config.toml
n_layer = 10
d_model = 192
n_head = 6
n_kv_head = 6
head_dim = 32
d_mlp = 768
vocab_size = 5782
activation = "tanh_gelu"
norm = "layernorm"
norm_place = "pre"
norm_eps = 1e-05
positions = "rope"
rope_base = 28700.0
rope_fraction = 0.5
qk_norm = false
attn_scale = 0.177
bias = "none"
tie_embeddings = true
parallel_block = true
init = "uniform"
init_std_qkv = 0.0357
init_std_o = 0.0
init_std_up = 0.0357
init_std_down = 0.0
optimizer = "cautious_adamw"
lr = 0.00102
lr_mult_qkv = 0.5
beta1 = 0.9
beta2 = 0.95
lr_head = 0.0086
grad_clip = 0.5
warmup_steps = 244
schedule = "wsd"
decay_fraction = 1.0
decay_shape = "exp"
final_lr_fraction = 0.05
batch_tokens = 32768
seq_len = 128
doc_mask = true
train_tokens = 195500000
steps = 5967
dataset = "wikipedia_en"
Each number is 128 + 24 x the weight over the matrix's rms, rounded and kept within 0 to 255. Layers, rows and columns count from 0. Numbers have three digits each.

# down: layer 3 MLP down (transposed), 768x192, rms 0.0228, rows 662-697, columns 0-191
# up: layer 3 MLP up, 768x192, rms 0.0452, rows 663-698, columns 0-191
down662:133154102134151141140099130116145130124141130146110128088111094106098100113132156122160131151115147166121142146139092149149144128105112100125133126103113109128116133128107156096133137117133118117149136135136134098144121111128151143135117168149122147178108119115170120132132160120122104117116120106139117158107157143082138123121154136112125134138154104100108136109121116106102097148134140110136151133148129059162174138139148113113102133150111137109098137128153133152145123122114134145141146103149108116114159140153100134107146143116093120107104132143137131171126140125113125144
up663:104120139122134135143130126105138126156111156098154125134068189122136132135151110138094096157160154131123107127092091154163124168120099153113150125177130073118168158094134169119142113128161134166127132107145142119093122155090134098120084126107103122103139167157104140091126096106092109144123123131115112109129176128116135137135162117123118115131100141126140104137100149121071123090157106143123128099133179132130108141063132093135180130145111122126099107136120109067160127136145164136091170152145154154133127155103162145125142134117133156127116115131156151149155163111182096110
down663:113143151131163159113167107130129118116139110092185148160122121157111097090151117143077103152153114137139159110141118126110172137116114100136138156126106151126093109098156082078105120140129166106127119165094119103100120131133133124128153124109113101140098056140130114129131102106141160146177137111139135107106120144138151109131130135146095128117124126156151132137158150164144115088170128157106111158130106151151152104107128164101089149151116107119125111123096179120126128107126128119128142098108134165122152130125106079140148107116123163145137147149116117168145117168132125145
up664:151083106121086092090125141100086133146095102142143090152145104142101131133150115176181155133138120093094110137083102122155104187098112136136155157140113104163131142119146155143133122109138088099114112126127101116160096111176114122102153144156098156129151104179076101193143156145125099129148157114146097114099140146125129110145126156126095164133136136142129098173133089110085115158104145137080101118131107127138107159153091134134104136084123172137130172139144125115112154113090093110062117151142139115125147117187104160116101174079129156124154142151173139154114135162114081134
down664:159094121150143143159091115136115157136127104180104129147152102104101134113079145151167177122113129134113119137118146120132095132147127099105172155107142108088115137146134118099160102144126131095105143145157128128145160151150132081127110141120135096137100136129128115136143127118118185178164136173118152126155104114163146120098107130137126153136131178165114086092105108145128112102123134111153155140127163170094115089121127097133115119131109129154171112082156087139079122131111104133121151127106133139098100095127159110102132120110172137118137104123164130128129139154121102153
up665:112146129085146134112143092047132137134130143147127132139139083109162125150114168073169161114134164151112128157099130128167122173132122096140161114123108112129113137119124151181172126104152155135069149167110117124106133076121124113121102098151094109077157150144112117116136160089115146090151133137099118140114138118143159077136152098097146152125108106160136087095142140188117160136168174127094123124106117147103148109086159151108174116162134106115126128170173093165106128097118100114143102137112093110161145095153122159134137141115123100100140120122138175134109148146144153152
down665:122140186129136132179138146155089159128142172127107046130106091105138122081178113124095076129129106127109133134140160142126125117152126116145100118120093122099156151140142107139128122145105154125166055113157141161112130168084125108138140129111092090139210187124136125136114169114133151117113126104169090143125126132109078163147091136120103127114125080103129117109140140109137130146131113150132110144127149151113148135156139113121099167106111146161138113118136111105127121129141136086144114100123171125114104150135133107140136137105103134098110144171168105113118121143131136156
up666:108163106160078122131101104101152108106109157124132151142141121143172113117143134155115126124103142117115104100091107122151141163143143129117123115139096126148122110152133146102135146124176110148156086137108152093115126128175112098119127160100135164133140128149143138143151083106089112144165152145142117160120115130117118097110127121154143091113157159160110169149134112119106101075102110112101147149110145141109157129116147095159172132104101137121156128160131103114130151151131123137093105157101128152109128126111134099107126167171178143172129133128119137127174142069094116116
down666:146127129141117119134116130126120127109127143144078133122128112111117130107125123134097110108162117150138154113128111124085125104129193097144154149111125122135127164136160110123134125194116114101132109185149124120151132172136151179161098079109124108096108111123124173166108164139164131154143127151129136101103115131133161121168088126158083156134147093127108127174159098134116124131173125132131141132118100170114128148108113125150117117124129129125113089102129152126125143139136134097123164148100123106142062095140117122179110128126116098120102157132114114162115120140148111102
up667:120116135115178121168123144141142158135101134138143122095109122150118144129095113139142174136115145128093071171134084116144128164149109104115162107089120153128137104128126133114097145088127128125110113125117148064108103105099140126163121123150136132113100114122124185134129127157138123117141137124144167107131112157125135168110106134168143103116139126130091131152125119132106126162094139151133143151145142149139087116065089164124168143095099154118112111106195112145166090157131101147092094078112153102153119136132099119149148106148080150108104157150155135160154089143133155107
down667:083147143118135148100160130120139130118130148141148116144132130153113116116132136137145092133153167156104140119124161147130113104141134122106121128124128135103121129125150120096117129140138135119130127184096130117118151168098155113125138134156085110140114096099152130127083135157099136147130111175104149115149156150134162103113086156132124149113102154142136106122152151135142144111128083144112154149164129121138123129113145149132153127132150118139131119126127116123091126122133136135168135104123097108116125120104108123166168128120156139093123127141109114121163084118109104100
up668:148115078147093138085117140088090120110137142158126106089113132105145119171145109120114125100153126085084137155084154107133147175105122105131102130147086123173122137116123111082188156111130150151121110152143122144123126085144101148079126116105121155116089152116144127132150178151141096099134147156167072071127144160094118138139127137123130170141122157123123133128084082120147085074123093133135124124100111163117156139140142138157158144160087128137109133104149144172072144139094106119080187115121167132154092130184156125121130107158137145131137140133152136149102158141103112113
down668:138122108125131134127103126168126090112121153122160103097101126179135157162056141152091147162060150123104111108152146148128109096144137152118136116099143119121115177132134130059130065162090149116123157155102138096139133170090147156090114160109088085126180151138133130104157107172116117123107107117111146156149144137122153132128145125069179169093169183151100139071140129151147113122121104163118132127129108094136166150123104105122088146088122175165145117124110111103133143135140145173140129112179122100126123129113162171133087142122160136099151095143129124069130088148141108124
up669:149115126131152117114140156105104107114116173169135179152103142098109141147092140106146154102105124099166128099102141123146089123135166094092134133114139101137134122102150149098150120149123160158125123166108091120142138122130128113154108126127126117141112126125155157168159105148173117156088119130114152107152152125128099131114112087137152107076104102139138109082145159109143164118108112138126129087143152118105099140123153156126166159113093138163104149154113095139126124138089123133150148145137160155127124107154141171138153109101144136109172118108100119135176136117117132157
down669:144086141140103150154128124139138131166153088103145076139137132153117114138129108148136188165145165142096099122149120137112141164124095114125102130141151137148146109172082101118136122119149121125122122087123135180099092105127155106101138141109158087130114173116105105105132154104102122090106148132142123172149108156162109165162120144128121153125117140134132164136088149135148127130103106100112154138108167135132119110113111150084128136096147133108151143109114134091132151161174156147159130130143103145133136110121074116104141156108122108174133128103106100135108125144089101141
up670:154095105149152096123108088090200147103176114095171130147120145126164123146133167118112151162104091117145105142152108150167127125151117065126163136179095116117166108099116103104149132125123114160082151152118182117110101094148155164146097158138070139134122124130157142165114111131094113132104131106130106110127117064073155080085127111128158124112080115156125067124112098119092094153139171101164138071091145112155134176143123103136103154100144151124121082169142114163109136121100138055128117132150144120117111115130107140115143156136173117096117144093126171114128078159106152115
down670:147103141110111149191139099135115129151134101103133095103179147112094141116146142172142102136140140106112103046163090100076085123150109149141125084123137155138153135178165091112116086162145176102149164124080148070098166132122101128053093126142120141116093172093097161127130169177064119127124143123117106053186105123125123160138114073128083140105109118102166146143130112112165145171095121116189183134164101091143142108150144213113136150089133126173122101137171085104109145131130150092120131121068117149135133146133194151121112159118154091155153131103131127179131104143113122131
up671:123137069109113147111103131110134069131135078129130123140115102149135149126143153166118158162148141112108115137106122083139136134163074104106149114207088073105171120149145127159130177119107130099120137106176111127114077124108153094164128117135082124082124115081107131086102163173112124132159111170132124114096172119129152128147170176094140157148161146111126079138076122160096120101164134146101152100133172123153111126081072153114144136094145132144155132116140084108145111173150152149089170132147119123107138123124119126149163150072084130163131117132155093149131102134146073131
down671:083174089144162119122136097152098150129128104155151157161095106163164101166145132116137090110154097152087107188158146164131199127123098086152157139128092080165131123133076141157119162156153122148132083174151084134125127064135123125177150139096103111144149120080126107099096117147103144117136136114156106125118165123137139117131111159123135128133113118174125100200180107120088138167106178139089155115134141104140107153144085165158107111152156203125146141137095157131092133155113139078102078097133116087089113064115121154091119156160098115133131125124151166081147124114123107135
up672:145108128121146157125144126142135115110141151175110161111113127129098117113124111096117103109106147142127130136096124107146134125156116121103158101107155133144133125147173121113145159119132129173141102093104101144108116160094171125128109127115109076121143108135095153140115144137159125116143158109093148099115132136117122112154135132126096117096128099124128118119113133090141113148139109111160107096094150141108137083144145076105106110151121154102135154115123147127133154111136158087092164134137133162127171155168141160129150105141119161116122080129133128117164105160141111138
down672:119132159143099146143137109139107105151121117108114162134134159156116142116177130090099117148147136096114169126088101124095133156097149156126142089100127130141099144099146133129129113140125110146103131134133158135104104103138144109129143091152168144121152120141141099120140141111128127119124108150142106131151112116139165162142128145082119126117157126105143118132127118146122141131115157105149153146110124097153113145129185113144143120121127121114144087121130111156130138114155160134152117140101128134110118108111133154158123108145118121154161142113096099101144109106145136123
up673:132116119105127116163149128137133129121119120156148115133111119167115125100108148120144136101140100103121139133143149129120164109133103137122101154145100104186140092167124144142159119125133096138133138154109124150136136151127144105119148130107084138097143105144164110111138113152096113118132149141128113132114151109155117100096105126135104134114108145099126135125114111146149143095116122110137144111123117139092130126139157142161145159099155144119113099124116112138145122100119146129096100086143148135113164160102125144149157104119124128142112104137138138115127105132133118134
down673:129124162142117139109117120137106159112129152092100114129129130124138143130138141103142110196121189146103136125120106135132132140110132130123160131132140131115139120113141119121137115149127116133112110131143125154150139166125103144130140139179152150131152142113106118152143129118168103136120067093136127113095108166094135154129130126119169143140125123119127088133116121144122090122146100153118114150121112119176159128144138100125104118144137127142109129118145141133100152109178142148112153140152101129096119115129146109097121137106103108101126132092108138126098133089142127133
up674:113155124112110116109118150125103122136149149152111116126151112097091136130159106182141130148139122154127146117100114105116113105161093098128157126087120120175141133157112128150138157136165176132149166151152114110112082147112143081092108151104153117146105124149082158162148127148169123114132106159150131152145091123094102098115152139119157145125105106108114151144139136165157154107110108105172142153066137141106102104115094130088155126149134113125090110116159119094114093123134109110114131116089184179174126153160128111122117105158121124159124136148148143103117163126096147124
down674:155170210137151100164166124124134170111132118148158104090123179080127142117158143163140096120138150164149121119158149132101074102139179186112095109129141142161141161112151118122118106112121120122090112147106117157105142144152097144113143101081115141167175168147145097096141145127134125135127142101159129149100140119113107130120121109090077116141126171101112114114155144084114123134151151138122104145093145105134159122133130070096116127110106094179112147114114134126110125053137112117130130113131194083115150117117131135110145146123144131118142124155124107141120110117122112141
up675:138159107103125112089108121092101095164139117185127127107094147159150107115098100108106138146105138108158091163155076133152162146091092102127181129122085071096172159142083154117128147151103160115155142106151112103109124150129204105105134151119120113111133101098062169116133087121144129138121159136126104090141145106107124076162137151147146092135105125128130077156152164175143143073105153117135140135159126126142141181164110092080172114149116124113110162162160103128131105120133150138127138125100168129111150143112102158098068124145115149139127122128120152133103141175142106131
down675:134190148106112106146151078132152169119117093145142122137102099112182118122087130136163138150104125127136129178165102124154113122147130079164132113085104136115118128141118142118151129048116174127131128123140092112097075130096163137145152135139152110132137137080141080117142160097129124096157184156141149129165160119114123109130135120149110114138118137158133092096162143147120098135108141125132135134103106100118163104136142109117164129135118134094126129135160115142128128162097111143122124124106103103157111203136065107097146125162144065107155103171154125114146114150115088103
up676:110158117141117094110152134122124135152166162156156132141059140124126156116121089102184133126163156145094098117061155133142093164149083090125152106123148166151144098158177135136173103123091128165120162126135128137132139111169122125116085093152127075099122107131128113152098100121144104120159152152116137148149177139117087084126117138184153158147081106124187126090151148119151140143144135158136141131117154148119137105102163083132102156154119137096117082112108080128123147120129120083091134125094169126126146127165095106131124117133111118062136132147112136158164165149136094135
down676:134158174147103139171188114140119130142102137153147098123136158068144120136117130093188078114137141101095182166096165116099104135130089113138077140124103144145110087129172111184128134118072139110048094149175118142113120145121152091154146140169162118151085103140158150072136081113106125078146082149134139144102198165138134152060155134131082139140110101113086138125133172102102143141125087144119118132139125134161157126147127147133136123110159105113188107136140163131123065145147142132142090064134112179133116052125096142138110140175079150156124151096165115135138123170090140163
up677:141113109128153132093084086169127099154145101146099132181144129144082111155162097165129139122169088090083105178126115153114130191104148083114140147133118150157141135169114148135149105126126131184176146129125128102125107081129102051143149153132116143108077132104105151140149076140144160137121116153125121160088114078093110108074147157118147115125113122162138117108101070117136104128146142164113148074109155122105065078118116147155120126083167110122174108107137086149137121146108176090127168074150128173229183149109137148119126164155146116166140087137136171134105155092171122132
down677:131094116117128141064099158108094152135106088171142118120146135108168117133143105187159167102099083135132175071102107088089112086148084171123154126223124106124153191102105101175161042207185150147111179106126099129033099097174068168113155074106151161150125217041102063100155152138049096150108130174129119125155178130114135140158177167088161079129081123122128120111129081164137183144124145139110168099126115111102129197122100133125136145167155116121129137170104110110124161096102207155133142157100124146189127107154112127099101147145154109169083170162092081158138113116101145070
up678:135173135105105153139140168109167119127087128158161087097151166111156155158105107101138074137105116186069092144162139148149130136083136109105138125142079133121132079149159112170130118154138132136102143111183118098101105081132129126141145124199105121132144146106136163074145111096145066130108124094158149080111140115162131132108140104179144107093143095096092143128070063094074137091151141128117160122098143118107120163078078141095130110133127153130114138174107060104143138082097118139116120147184133119161123117129130157149127127114105094118092133164142134131141159181156119110
down678:109167125132123113141152159099154090124147152106114124100087169185143078146157142128090155179119172118096137129116074128122118194178126086178068166146108062172116101195148073102086103140115097164144103148133087109117147132143156159115160148168112110136137139104135135106161140085094140127152143101158145159088096132094142119127107114111150191092110126174116122098109119133065219143134173174131187094147126048133121197088135091127120103120104136109112134103137113178113113104122137148155143138147135091150094176034135098102078125143107076146153162092077119208139135146173150136
up679:111113086094133130112159120091120129189095098135107137168122154080095117166126093152171127147159112149112153119103146096127124148099148133115128112131125106085144146133159139105134118165109097144100141110183136104142116108123131169106147121151164108145090097147132161093107111126120137129143126087165157151171096137129152118156155118157135129125134100131103070106094109106107163082106114133090109128125175122112140107139097134092128169145150110161150105162165123111100094150133134099133123089112135128134120141130122136117154126122123158097126147117128157127140185121140118140
down679:152135156114097128142149118115122139133125125115098114153145142148151107121132141158139119100107092133085115141113137109109139140152117164132124160134118126125091124139151131171141129145134155129096142147143092127117150154112095117130170142108103138133149140131129107152139100103119119166109120107101110118121091130161139126146116152126145119115117132108116128115135124128139087160126108109130103130128176099131137124162120122134115116139183102148134141147124137151118105127131142144117133155105121129159110139110114110109086104149118125108140132147151130096108133130112088142
up680:149102121098128113096124111121130082145132121114081152107156078166102129118160163172131136152123101157134110167122115137108106137194121114146110075146098119165155124132139159146099141175114135152169151163163124120115145091135134132122098095132092079117135105089129122147090146111090098097121149151143127147175198138143110151137177120169112125096113128155111076140098126111152165096096154132153170131137089102118110096091095175115129144094151097132081109163140103154128132153121113143110111101105120153147120161099105159144122122160148156141136109131115116111190137160119106125
down680:099115169137152148118080133107115121148130124114129151087172112127168127143112166119148117159146099095116109121144162110160130103134151106138129115132157132161165118150078165131134094149136129128136159154150134111131092115146133096102122117131107154134151176170135114129146121130130172098096139117142118113137150147157149156094149109120118141115144107169069132149089118130134140093146151180111110161090188113159129123123112147110107136109128104098192144112086100137125129111069138145115106098165132080125140134132100144124155135096116125117150130124121126044120123137109134087
up681:136126097077097112157122130142145119134138103171083125110098132122121129113214085177163176117143111118115149124103149111185147086131131110150123134125092110166161083130147111150134171131131094146179120122164145129135117090126133102129127154115128080135125111139097164087089097152152114128155116137182062128137163136172146139141133172154126130118153126104157163199123098160096127138135155141155155135108131138108083181101153125074126142143124152124136110105127159114139126100134101151088176128162156144139166121125119128145158107130104144165123128088150101127134130110124125114
down681:125153147139108118147121125146148170138143143103147160106135151135093129152153145106074133156142110141088144120064146143128127128068123129131088170146124125146092084164113132091153108147125165091140128141118147119118142154121094115168132159131136127107149100121134117109096116098106068120136124110119159108171157203116138149132134111133123107134135145181152138104130127120100134122071123118081153131133131121139083132147140147100194129107127086132093147085133111148170133108148103088156158164095210143132096124098143131171100170136119109163090126144128140022140130126138169092
up682:115166148131092158140116168117110130171135129107156163154115115081152136174121125125097093113074155148137135119137127104133126105147107103148140142142135149123112096104134129092120105142103185125099123141105110147112149089114158117106193088160157081110130148091152127078118136146083132094111135129151130128146113140082103134095119135185109119121150165181115137145134109132108156115169150158147126113138144087095122139108158144127122148130127141159149147149134088117098131140101140094146139149137115122142121095116158145120097124150138122128142088100150113143128118146168109094
down682:118195110115115123157127168138164144155116114134144129123098139135114113117165128106109150097117154142146116146123141113144127090109153124128144102109112132127139161080102099125108132138108114132132130113129151126118125127116159125131110107102157110141138097116152144153101103149120142118136131124161108137119156129122109083114157140143131119125142160132148134128142159131093162127118122155103142168141112114144136175142165164103079098077117167148134095097136144138134130077127152131140141122157091126121143116112127126078112143119127134140118150100106112127102125128139137106
up683:114114120144126138122144126125156077104135149146124148120105133139147144169151122098166126097128090142090133138088128125144162139115098103104116138098127105135121103173176135116122118125129148113106160111121156117144124111124137138116116142113168117154150100119150145100179113156132094137144139155143122143109112155131089130153120169117152147115143140129123155135122154091123119085121156137161155116149132139120157094140123113081089093098136161120108115153147095117151114103116107085128108108156178110171114111118144133167121102165132108130104114126132154118099096093114156098
down683:098136133119142153092084115149177158141126128125115102147135119107125112093154112154116167157143130121097082160116133117121087107116143132116113135133092134131121147111134133146123152116116138110177156122138114120125115107136107138152149128128143154131130166136149103119112144128105142108127128109114144152134139144116122112107119072151113154149121096104145118125125091149106130159112130097110103170109106123124122106157146116137146127125118097162132118117092118135143120144149170148112146155105122106095108151106143112151141141114151127116104171118155122143160146105129121114
up684:111126094103094133130152183108123098134163102141103081159116142085109132114138127117154064131112095180105113155107136108113089115116089128153172140161119099133125112150118170132158147168119125123135096155100124157140154083085097113140126105150151134136148155120114176135174147130122149088172144148160129091144121112150133126110165154136145130099124163148196123147170135124150121080151134151171124139139119200085127130116109111085151132156134174126096120113158139125144110067128102107130176102138120112109125112172117100175112120166087165119104134156136153154120104182160117131
down684:144141137137104109137105128104151144179095133136132111096104153116134165130125125149147130110127137043123112135112125124130112113138139121110104160130127136126124140138145147107118112091135105119147137098141145152122095123128115156139168144154107122127111131132179138097123106143166145143099117162105128114128096104116125079105128155174129117148148158150154146145110154153114097109110114133158135159148127130169104141140153151084131140081105100124117112123099136150110141108131113120133113152130150134125095105135116146134141155096163136147122103114114125129183085148116143112
up685:137187145121117143115127105142111145133143086126148141156138145086114095165117098128151141070151133145120136159092149126109111168121127110098147109103143117137088116099154201107149102113126110129104145115140118134156081137151175105122123105108128146109129115112137111132133116122135110106168135135148141135132141113146113096092129162139119105140091095114092082108136143134151146107138150130127162153116169141143118149109103124098124141117144147150100126123143142142131136126130133116107118123158105128116120135121159162150083150093119130101154140162147098108153123131150138149
down685:088090106127141122125111120082169112104127156065122139082092129131126135144160123122135104139146118097126147130115136142140155085109161147127105146136129112084165082149129114157138148117126141144104118095132080142135135133121136071172135100170120106149115116155154120139138103125130148138147138109099132091084110103130161140161128165107134128091122171133128170143137110142132135178100113126125113090148101137133142156135137151151123128132081152116154112108120179124117143137135109119170135132123113094143113125155126087130156080128119127112096118139105169169111146126147142141
up686:142097107138108145080138094125097099130103137167136114118102150143106115123122152146151136126103130142111113117149090119130122131151129127143165114100126119172143153135123154141155101145140127171126142138118094110097108129113139105126133129161161089086143165086123145146128112123156159108155155157102149170134137097116135153130103130149091121116120091118127135075113163132149128149102120145134146119165105169096164155141147073137149162133150143163116107137122083117092122083107142128129115117102137151151146101152182175150138156132115129114119101135105124094111143116100117139
down686:087170145091133141117161098105113127124122105137112124112152115113133131128161152159149141154146112121097112122124125122120108136102117143120141116159157161111146170129143088148130153148141103134124066132129081153145126124116076134117172121114128188150126193169109123145117136129103118132152093131129126115141108151162125126107133099129131131113134110128090095180112096143164155141141125126113127080125137123132068138136122174100179106115131129133133100137145121126141153112113140149135131153104114122141112121110131122145133108116136147119143206135082140101108115166107115133
up687:130117106176146129153105097117162093110105191098120148115130118144133081096106112147086135127141118131140109137121121131106129127128116100081138137106066117122128152151141148124120106136120102125106133121136115132128126125116126145126166145158121163087141157116117147167151153127137087135145165122134123142110152143082133123114186140110124141137118137163115164108157118114122100132133161130126182089143115144123136140130121160143187131087098135094125135111157102133100102118125097151110109101083126174154134102164142122102178164181142149117146121117147108152131104133144101071
down687:141124128113141099097118154111115139110135097119126140134101109151125132137148103104120170113121115111137147124130107117084112140124142136124139121102114143127141122125150141142138165117096076139142117155135137169131133134122147137098119129100144137102127140120117115141129148170111101121109130150130152131114162133099141133137148125152110091109130166155135114124165122149137107131111138108131146137114102120138140129155098127119119165135129140157140154139149133117097121120129123105127095158092129158164134134109133142139092109119117129107131128132116163149121140091111142149
up688:155111111099099111104120073083104091125104152171138155111110119149147117109132111140130143153164139163085096140086122133150121115104129090130119118133109135100166158143116104128148133144148121153110169154139130108108074102176131151110159138101114144116119151130151118090164107163116110126202161149109115124152125113090139106136151147116125132122083135105116122121127126115105145158118128161098117119088110137081116094104119124114196083124096119149131111124119147142126159092100095126115111131105155145182171201107133176140182118149126091086113068073181104102147137140112098111
down688:156143164142105122107122096111101080096131095149116130126149131121191143150100123161120106139140099135150187108123126104148139106137084117127121104136151161138138175108131092112114151148171173139133097117124131108121141188104115086111164102148110143113158166130104118079086122158124127189202140156131075103102109122104094151157127111082106118141079105138139131106131133136159107127161118136104153103196156127138122162126147111151113127132118114125179121143120098108124128095123157121124103133127130141106175096137120143105129142143146173173143162107118106129148094102133064145
up689:117094155123153127160151168106152114144139133144158139122123128157168101162122137134163108101122104120138089114119128150163114148104097105161104094152119074163093111133110107113110138125117123140128127104123119147116088165106158147135133132151171111134130135124124152137114105100127132105133155119173145110142144123152129134117149145158098084117143102097133145098122120116105116132122129140169126120109106126130126147149135118102104120116138129124128130148159144129153081112112098121130101135107114150106131159131122123129117129122119081150120145127087088136134101113107158086
down689:140115137150142131094092102120083155096134149140105125146144107116146133113123139160102134109174109118085149096178120119094113129158153110101143148116122142107139153115160118097126130113113138156161144118137103124144142100139098101131125149128085151136161186149142120135119124118128125153120097149097134111131129115103148126140126110100124155132122145127115135122134092145156115144098122163109130112163149118120108120115123132156116098132087150128106141131103107106121132114131133154113144141122143155147126132148121106144171106138173205094136141127138170112101132124142082154
up690:181118105098122104103116161139135136109163108136087090094134124118126152162112131087132104105100122126087131105143185136136094143101130153116188157095060118096133111077167102110166133123174132162130171126108169137133082125147150148104121155133134122129154120151108132127155154146142070142095154160090090097128139180147126131158114166120124131132078142113089174151133149120130092092163093135150137122097142112094166123101092173119096141068123129107112153161159121161099074119108142173102123100160101167170091128138143118134103131147134161160082158118158087119149104171142124125
down690:127155147103146131112073141166148088099114109154136118149070124128102115139128111161166106133120142160135108149102108156130125129152121109112104135142160122149128133138126100126101106150121157090132103164120162176118096109114143128124150130096109154189106144105155080169134077129127183107113117127121130086146135153108111118140106161150110167119103159094129145109197143128170181096129151129075064125156171111112153101133138140127152144115122149089123098092107125155161118129109137113141148124126118140143102138148124111158088151128141134138117127091130164113107107131161073130
up691:115132159136135140137167148171109125136142140141140087110161112118097124112163103115140116141133127119107147122117153098144102124135144158139128131111155078149150079103181112119145115167147114150144153148092128104097091145151142108122137138111106155122095115109115165096120138155108097113121135155094102114135132092129117136146133123122084147119142161121129127104090123140124101167107137155134163118119128082127162131139155145134132154105144138133112142125110142119104144100118122136118102146128159115163118113153142168130110138119113110133122136111127116143166133150155111120
down691:104125113127126107118095125133136126117140110101111102144129104122130119125098125133094147120139123122136152132152088179158167117128107130110114147071091126135081134142111127100114105107133131115115114108139119102146151129120142111116137130091133125135143124132117100166137090133164165161108113106126132165121113143137173143149123147149139112117130102105134135128176141137135155112110111146107159120130127197116141139145123132163108129106137150165143144129117118126164121119128149181151128115092125145085120136131092097152118163139122127132099134143164145138082136126122130142
up692:095138123095092097099124133092136086175111133173155104140098139166179133114115106097108125117111111170129085163154128096165083117151146130099155142110146108155134076110141147159095119100144150108130094121136160106112126125109157096165169116169133117104164145109100170104129150113133090127111151120137129160115134099141144118151126166117098085074130121160126099088147122164130170122100134161129138100144117120135143153143095156121125104095154112111120102140143102112128133104130095156138135105136097158125134123112130161152106132123115091135131072107109157148134138145147080139
down692:127136143190082095121108122138094206120142123101153159150143113111066127133134160101117144121136110125087144155112130167152144129110113145129135157155135103152128161176123142124147126129156182115114114146161082137129137083101174154116122153127160101123193153131131092114110142086128117139145074092170151114120135167139155143121144077146148115120194127118105132119093117128154113160112088128114139121148124125133117120156144120110137109109119117144167136128071119136123147102108139147095107127112108101145105163150142120088071118094170120113161130151123115103082147125158102116
up693:140142157137151145104130149128151117152135176112165173191120135101110155103121148132100072106084117140150123171119082130132098116119138081111164123150121118156130130122156149114173131185135115134081164164144168124113097079110117142139158084182071125145100130125108134128090125122091120136103102149158113084120100153146126121101162137132115107137139161170096087121111137135108080110134107127153106107086131125125081170137127160110150112101125144137092144160132155141152090170116147095114132095093120121135116112179128152084104164146190135112114138103090113158164115161130124101
down693:166130137139114145122134141143119123155162129100124114103087106120139154104133134151116142152094145090166108076153100123105118075116159092101091164151137124139114136129134074151155106189137177141146152186101155174120138096146106135112090086112104132114141117079095102132160153151112136111121128164173153114129122093130172111120097118109111159105145102151154094151154112129140148126130128155125096124144126149117130145141169169134113142135145109128144149133155099033094161162101165124168143126103067096114185157116151117102150122177160137120124127116103113163122095094100134093
up694:096129143140136111087095102091152140139098102145131142136149136102159130141178133124104093130128107102122111129131099087109117141103120138114105121143103113129130154139151121135157110155177151114120089110114103133118136142165126134080150108154124130152161120143089169118094113113169126164159124161134098118137152107127135162118129125109126126082115150114114100172147145157124107120178126142167153086149165123112103131136093153123121087096129115097131117132167139116127091132119099167132124109105150112160155148128133106136138105131144115134185125107144109144115125104155115096
down694:144129152122144112146155148125107124139141146118090168144126128160111119092101168141166161105110115119126129132107148150152141126113112079114104144127147161148134126114130099125118133102078130109123088144121198143161135119099115145137111118159121148108115126108145071167143120115110123123155109153116140085125112086120172120149088131142168133148082113123136105069130141128160159110126135123096116139106114145159173162150136114100104119125121157170129136086126149122112133120106082134155136128165117143112152120124113117133130131134076122125135151125137109142130096101130139118
up695:160089114117087100109113137117154116133154134151167116123120141157108134136184111134106128142144156147146112162109136138133168154133107130126121117139143142157165128158129121183097141156157096176100129151132111121087117166126156109091125122144087112122144113077106119151114155147123092108182176115150134107154129144101110097150191161114132156151129108111151109101110098122108126084126128135175133092118123176118068101139134133086125133116124141119118136138126157129095102158115139131126129126117139147116082134084094182126109160142134158153141132144140157109174147158169080073
down695:149143120097178110126137130110131141141131103139182095152093125156144087143108138140154128117143127106148118122134102117131088126150094150086116094148095128173134110114152125105104158098079144097131150163122148144132085099104098153124152147110124131118144108151124135134144096160146181140110078100120119131093156147132112131098127116134127127148097151119110141165149104103126100152130126098103120123142116123149128095157103106145149160122163136117125119154102109139148101141090151154116097073141133110128148153098139167106102131130148142130163129126143150130152129107172156136
up696:113159131140103108094134150116095161118122127120093119158104126125159104107139089144137090092149142135138134105094099136117104109150064109089129128133134164108161131193145133108169150154148116155094164152130119133123123085107111132117152121115154139120148098103137148166114164109162134085162139166114111141114147090090128120142192100119095139132119112153139144135117101129116132079168105135169148113091114157121165142125096107092168097162118127099184148151146109129140147104118101117145140133138117167122105128162113109108153184132119136116116117131154111114100149129165125132
down696:142109113138143141116096118103111133118076145123130147137132143130151151110097160101053117113100097153131131130125122128123151110128157110152041155098096112156140093112125143111099153151138077088143139101166103144142115146098092150159116132112145127108150142159186136087133136104162164118142150087169128098150149108110131139127118137150159127161155148139134114112137110109106152122123137120122189155131125127101150153132104148160151145099098128114111149126118140161152176160112128184124139140091092101139088165130149105151115135117133101121115116113141132168108089143158115087
up697:099139119137121095099123165119106087125093157177100100162118152088123163152159117169131125138105137116130084123139123081116172097121104127127172139130125114095159130177125083122136159126074180185144150169097118135142169113153152086075123080147123114113154139081143156130137124109127119158120139131127087130163104113088118143103154156135105134150081160136107112169149109101152142087103103186161153155132136160105102141062106154114098096138133115118110141119123138143116104101125131093126138081121149133170106143138135145122088104104142112093118163160119155144196170135140149127
down697:153115170100148096147165135076122119127174121118131119132104111096115184092121142134122147098108103152154107166142129145158121111130158160093133133079120091124132093150103135156139095139133121083113136108152157098131172104110152085108114146171116097160137120118158089154133146111133159103131095156122146149139138145146191127115116128151114144145113164131146135113090148148163118103125133122115119120130154123085124138143114087131130146132109127156149111065168154086138139142096084103144098096110151125114132157104117142151137161145148109133105116074159131118082097117137174174
up698:136158128141125123106091138093134153141132177143131158135125155091111114129089135094152121130109101092100120138151100131182146120148128128115168086146143145142130125167125128133130154153121101129117164170163107122107142122124116135105128161119124150105152126121111126121097121104107132134082114087161116143161137098159107086105110139142098137140091143101107112135132142128152125076112150098136142160087169110138144167116127118101139150124118153109124127158153103090126140123111151143101106112168141103158149112186162131128102101146133110126138122107180115098124095127098148159